config = dict(
    n_head=6,
    vocab_size=15103,
    norm='rmsnorm',
    norm_eps=1e-05,
    rope_fraction=1.0,
    attn_scale=0.125,
    init='uniform',
    init_std_o=0.0,
    init_std_down=0.0,
    beta2=0.99,
    schedule='wsd',
    doc_mask=True,
)
Each number is 500 + 50 x the weight over the matrix's rms, rounded and kept within 0 to 999. Layers, rows and columns count from 0. Numbers have three digits each.

# gate: layer 11 MLP gate, 1024x384, rms 0.273, rows 226-247, columns 288-383
# up: layer 11 MLP up, 1024x384, rms 0.296, rows 226-246, columns 288-383
# down: layer 11 MLP down (transposed), 1024x384, rms 0.279, rows 226-246, columns 288-383
gate226:486454473489471464506488526459538516489507493490435529495481577436512554482510488484487519533543443474525547639551536491489554515494488517475452494565556440485500472520470476425637519478503398493537494470440413518506513433506507480465385537447507503424504537440565440515553488472554530521
up226:504568481457538533508445560542495466515478570425528476451528399484490480457354504426523467520466483519478462486606542499532539494451467558553536422461549432482504422525511601540409506533519517470550485521539553527485482536503557502519534463547463540488548507551515482486464562477479487442
down226:411442466491535492486486483492484445547496506534527614475443490553608504501583519441498447632355550509444523415549466493471527476506589573551474531573527490453473512474527447489561494479482411540494494504494477478484589470519453451509487547509553486475458569441534482501464436432561474477
gate227:531336420462500569514495561515527473539496548592542476459522464579480439351539571531506456429483524555502496588555433500489558478386510572561529569432514456419436470501456468469516440424581532504482577472580487474482420419467526470466499425377482510476461485575446556476550481567534565560
up227:444474509517454491522508495471544445520486471490449450545468584497559600473484484503488561575480457557562525547526516479540476504510479505472432454517555476488481490437520539480464463491481529505501523549462474512485472533515540531427500469481511498500540519455471642416499437512423459462
down227:578552515537496507527477511543527446471498494516486485461413510553522488488552546501459516450418585469526542497466500522506417481496462472523402486550527428572544446470484446498429557474469453446482463401451507483493532547500615453510420593462575484464430472569465508535583462432543491391
gate228:529460559498535454531520523511402561459399431536479517434512617479476480424503396474460447412482535552536529489484508489523484603540452473463474535501518465456505475480468367514625526546387503446489488495546483500519593457465554418469512506568606536406516449509485432518457523476455507525
up228:502557546526563534447460555587517561463538582484547417534486475504614545497525503521547463445586488508502593460463540483521500479440550461450470476483551564471483483441512441449543462442560555484463621586519538503532502510561529489516539552498603415468411406457503424505482492546558512506
down228:560467553406459437501422461470523523563451601445511496432607478526570462441416587511425581479533479517525416480386485584490457566455473555607509539483559484589519548454500514422533532539565584402523532561412551505485507484465525423569516569453490402500487530513511513478511455531534634394
gate229:436480519507533504536552525485445414479576478483506538474492451510412582482512524570515561412440527431490503507537452534483503566476491452602468489538543509623571474473411504455573540531502512422487523515546549489476470486535537570524542519471500514516465446538505424472540429573539449563
up229:607462417505552549539486493490519529478471541522574508591573428531430499598479468472445520451552459503510488418404588507461500507481547493503503389523441638481551562435516433502506417486424493498556458447559504467563423495474533502525464488535519493491598414500555498513467560424491482505
down229:470502554533428494524540357553523483500479465476481407447435483410536505509366441499471452501500531499584520500539608501477584502566404463565458500541530563545438530479472507485618516553422367432465561474462391505511515529417446540486524495604510490439468429512478508451466503492553523476
gate230:613473499470526515419525468554472564544460502440414422588517551550490401453419546570461466497510518536512510524478459522505472596442485479445504489554563502433601504506440488463556443559456524498562542461551504444457530561524428508524523427456540449509440454518462473430509466536520522540
up230:530599532543483524522460494504496480529536463554385408488478496498529549532532506521441520548464559554371520485540567512559565522427505513450550460491576509464482543516459430594420450443459498419568485610461519509576454553460483491485470493489562526485553393438522439491551496486471598509
down230:561485466499431515456489423481517539430547467510426502423461470516527505498406453491552494474458584562474601425482461440391486509417480516477495454531461508493533516435540464438491501540505489458508501536492573612472540498434496585510524464509491515424439598512556417454553521541468472539
gate231:574462540500603456478491560503420493560569477401560525503493473478527454516500471512531526481538493554421471536484417462544571474523609401546514497478519430469589450496517465453431554515521469567478620524542462544459459511476494485564520522477597601509450498510397534438555547468437508476
up231:581442568592372529459508460505445553493551545508483439438496545519499590538517496533485569466465492551532516618484477529511579489462528480603573446368581469386481554493582491408449518496548492513542404612512455461443469463437520493483565495502615592432527559473446505476491545509454516448
down231:427503454549472581513458439551516544510535572531441596503569467502494540497489572502446508451504544520622463535488436538521440465486525447513546545546467563491428545603519580441577546429540427558394386508542526540477545532503486498398547486508487477441449455488475569506470568460527434513
gate232:485490564487413520525486513509501494393491480526409553438520462426473499546456513553494556465501550497374489501506445473500488468556542347551489537482540431537590410440622528446447387538541513529540547528502559528549561522559534555592426401520436470541493481467521578493542512492560517432
up232:533437462502443416504466443461484585448512612427485533450373455362452457536421484548532482462495458484558486495457517521460510529531521578411428449429580511580472477460373517518545472516533427465511491507457463498478546498435503505493612429443479499456531458549517440529534527492465481557
down232:596500451530519437607448517536530463451487525486407501530568431547431554464557616505510481516469651599479502515505508457588606585472521531486560519541539589455498442547562494441563421565511558517549468512528490534532493426487476560454489683502506476495465492549472495418573539524512445447
gate233:500501597487456531480449541525481455415485485552495433556446478523489438375574521546537481572431515472443491556447507536461480535464562520448564489480468536432524488484582474592502544409563517495500532632499538544433512529582526480480570466430473539439448561426521564573413492522492375427
up233:418486528419587464510533450493505547522431526371498496530423554401450480453436436538450511514528517536603570497488450500523367462465461519417581467573429529500589467555447539508544436520500504568452508567577553517569452498477522535483509500458441384430532500479525474532471538488431447438
down233:465478475441491474473478479470571438523529516537525456494526544591526546529381444517521545508456476562546421474563464509557504522455543523508564384460568459434432425484468470489506549456420406510511573508547554556553527466473442489617413522428496461507587489471368434565498520517483439479
gate234:530520358462505500607447530472449554402530484499494489490433444466493493470470400570498519505566486510540514465554499508365393413455338431567534502439551586517443458546557462488510478476471490509461479601498514451446552527542513398535562520453494503507416558496513470582414429549568497463
up234:556593482485525491525495475552490521462519537467577436458420495447534512457504487458462631539508461488560523527463445545534489509539636597475497493516440457616440462548491543581527551526496428560510509519623505464501580534471526506483409459549478451563574521552468495434508442510474614530
down234:508604461460513418426527491538470500465590503456573529542374384525565554496459447455535530469504420486530493525605460533460558490471579589533560470525492514497507475482516448518498491519463467506403577502465581510507526561556443486459528482444566430517431467594509520592489559487437559485
gate235:438514539548488581494548426554517476495494454507401579463537545482471581478536545521563527502603375448477606478567441515488512524489399430479407548549401488528494493560478395424480492493414421468496471412538526537524447474487590515528478417451501550504525574489426458489499473506471479490
up235:439560562568384478558441444444602353474519563490449545584479461519472474474525484485551483520590446424432528531522512498561418505576549558471526505464437538480527593451521524551543566528641415543582527523567516519543458503470533497563436419459549470498513517458567486595516404479482502489
down235:539458418603568579556515506516495401510529530447480567468533505476495439572479506472546565424520558476391505553344437424481324480499458414475478450427437502559436442435520542500479546505531482492530512520443409630526436585453450506536461442445476516473529487518519501429415522565575549511
gate236:469407556505464559510527495457443488531504451474581495483456589514567577524568498542526513516527457410507555545432515499539470529494542531525387513500472472514503453493599429448477512427566493518556525431520632456563444509529524433538570536463576498533498447550477555557475520460414384521
up236:592498496546497463498404507517469469464471521503479517398475430448472516529439374518367411434430410462522495529480442474503473458464517456454622528548509517429426600494441497472507507504563570476515557479492455548393554444470547498463468497551413507500515533502500464445468511574433507569
down236:515558513595535514507500508536549531573472474362588476575422559515459395572469492520515515434466504411499557543425612577427504498581483569597536514597513506524460484429519455509571478462449446471535466429483493543505468556440458548513436590472501520459436486448479457498498585553532564522
gate237:532534534482490513556555468531534507447471482456521541527446504468495546498628617508488491410555434551490544438483520503486548488622539452526436564405527472465447512490488470449543587568516434480545522515427545508572480479537542567441379493486540419548398571446486521534498476433473523568
up237:500361477453536358532470555482394519570468469632502521551461500450444423493428422527486511444547612497510558540528516517473465437487519400489542500472504419505538481510561452413427453516466512500512485528547506437561526465374551483435555555413472521529624576486408547524472485578495396430
down237:446414513538408499460495536485537505555514548443462493522573563439518494524487496445500534546487519457485513563435406535497467607412486501485561429506451453470551519504466470483489475499573597437541495484590483484545469459470576495547507546547629534430549528509516480477484589532542523515
gate238:508561460410536532413484439612537605519534465490486513497513479488560467478452523482527490498498589516527538558529589509506507562502430520511501503464507488462462512512573518427500500525635587461472515476599587494494608538523464516467532458484514492450473482506396449562534586451551560480
up238:536500475417407420501372454536418488558582526524461537406431488418551545545514491477571513551556497542443517576514372394446431554510567499504540511510518441453429462445570526466556449427516548509520458520522423523488461455454567475536535604411452530554566430500419492472480394463606444550
down238:576545500506482579513546605476564373449492557558560531484572530553545517505589457497509474502441507498516513467510511500542431516439537451622494522480418487524535417512477475463485498479560529466464462517589427539407503490521478491497478556419551462492509439504558441486490491490525505527
gate239:465456496496505563516549540508502473453490457475470420503524523434458526522470464533501532477572470501447409563504508534556441581484491515469504519503465543598356497457472493524535496454455480585417512388518576414552480537555584527519504552413508562546475543487460543598548522438381557517
up239:423552489419450476415440446497459646457434485563508581588485418520507486471558517517531510502465479544532614470563517541468579460508574467508421463557468466513456521443508430497580572408531443475562592461472508493479528502490560405487484410474475476488550538545469376507659417500470472523
down239:485455490442451462484366400550516538495463596410476544526495465512524450469420484414416478446508455462471550502507458487502534503424463501542587531533541552544502514456380590432499479517536453523418425537489508511510510479502423471558501520491542610566460503589503550524485471459550504528
gate240:578522388490475547427501536469540485495517437543468564453455485484425500522432440587519518564484566488568453509476435437482465487456543472521518504418438515518419496530563448549534444518497549466544524474543471596511524477526527463532515590520527437426503522498498538509453465530504470468
up240:577534500524452515498396535485488599465566556550521518516519564521558546510552377548451568532473487552538464477391584604492498533487549516457408487461466576491471534526494564536485584447507437575446537479500552565481529475514496515508501491622583497531468551457484468450523478583470454463
down240:473400512536503534513517492535508552474542539545454532527471500454530558516459531469474477441472556556481483499485519383384502457507558557458470461492477467478620492466552462454539447439502534470594442466514464529435482473498565459553473501447504512494512565433459584498435521539422494572
gate241:464466516553466502470531520542466558470449512519530513536544473477468544417494451513432580537496452519451460530508492473445514480581534479406492540566554561470599560514467504479458466478503492495504641481530469513495551503476532557528516610528547643477394461435453517467532497508620323582
up241:497497442544514476516432465505508476510513547513549451550580347453524518542557488585448569553559530474451497648531536520442510557529479581432569480461523495500557497551551550470435531494532442442504417531453490476471473519526531504520541497484512568481513391405432350448544511595537446489
down241:469500435425531558515588421533594563452450534494467459605553443471488448422472495531494471519514532435497560576524474457534530492508433424588542401527566541588528581529500503482401461451546425511428522521513471488466556459504464513445531484493482438478520462470514410578545444545549476511
gate242:493514534431463506545496573563547456457466465441435506478494502524550402572491535424390477504570472523519482530515465478486464586479507514437409432576572435434492502536492425554518585451462477453432554640460536472507527573549533457459493516467535486387523524545510546594399549468483523469
up242:448491488496650395495539562445504455462491423449560442512535546605498525476493384492501533605589501544543457357387551509537497563462488525438616470518425451575487500564536550539452567580490501558538498438531526523486480398419467458512521555492503528519526502458490500510496422511473492546
down242:422470439466452514468462424502493547569471505538510488391561415574511512460512492499577469451489436575473454549400577523544539408545432416428412555544447495462510432477546480455458532579439584533502440521464514420530439462500473456445493503435513517595412502409532514482465507534557511506
gate243:460584531544457600453446505452605481364528497450512465560440437551497458484381489493468482501452447481465534554560487503489481514588453439469513393511507547464501506554417431471519558548443530479447529463465587563466440470465411588493522629475488596552554407535438411545451530532532510463
up243:459453470462555503526456582542474452522523418495517488526492493463552438443520481508454448505534469582480544495455475593545527500487484502465517549455485481510575456604565536512556470518489524570564607522521416509500554461514526547452445438496459489488447546549500547483419459530467470458
down243:503419536528436509510480517455488398500548435493533461557427501485577429522518470500441529522472562439536486549391558440491478473611525502511550475443463504483480501585529470390499465467527553465527563648458510461574543453452501400538519510511439388556532481540485554463496450410486501555
gate244:485457549505492589500517478559568533591561423506516484579535401463477493577560509466496405437562521588493517488560562556484481635451459417538493547545507472494537438575464438554529580460534466454528495424534526436506517519506492447412437536434487450441533485545458511584587523526538498467
up244:485435450461424566503519482504452455544545515471482549463456560624468497478556542420574537439488471433448473415528525559436503486552477476533509554595478502508547539532499513553495448601489531560486630435555450398410507550461460534510489487470469486466463528494551508544545499560518504465
down244:510475553496448456538437501545482568557514542447555465518501453462454436482504572528449543501543516548490548567490479414488560533509563518568478499468572600470475570566513507570455566503609583545476487436462535513456455432481546520458453490568614422490597499495479471519441510409429433490
gate245:537536485483466459516447516596488549537454462512439447468419504535552409484469435534560544500497520461420541559488440609481466431493484557605371555507461511506479540587429527435537461485456456497533540465484539429424500491461634584423484519521479514527428600554573451466455479514500518556
up245:478496502341553572581505442510536493434568546476537482567564439442512487466447523445459508510500506438502449425468439462517567495510554585508437476482513494413530485519429473514444569546464590509461495566535472468466530506461516511519583475540433542568529542559472476492437566591462468434
down245:392589487510540521536539471462549451538490520490475451508554413472525462480525508529472433407513453553491410513446475582499512479473561510578454571486417519525524497569503556440439424480410516484481527532428409574469423472453521463545508466413518471553464571519500460453473481519518515557
gate246:499479538532485420424516492560458448416504571421474501562499499503524518557550582580545545504564512495426458432459460524426450513444435554512566477442437550436446568532483451501492500483535502508472559526515483456496481559460473568553530490494444421542465483439469448587502604548518449408
up246:435521529458411441557654501628438517511472541534477431519480470495482530542445489431535496483511516456564522520514447530555453476508460432546361570589563517502448513521475413504477511495541489557512435417438497493455547456640557497439523459478506579459410538566546502510567468449513492540
down246:548490498505535528503431500484441513517475533402589442504431464492479505511622493539552491635452505498481473445557433501485481444513464499449458568479580496501475398541523459484530503494549459508591497496441494501564460478419485466506505475499443551573507440412434498448451439503418520598
gate247:478527489516509538590517512499533518469560492488448515530541547480467537571465572516506630502502524504477416520454488509465526443465561462499467503446445465450506460450459549436474535534493505514523459506521594578451479566524532521519433497409516572481400460451548559511463502495483436518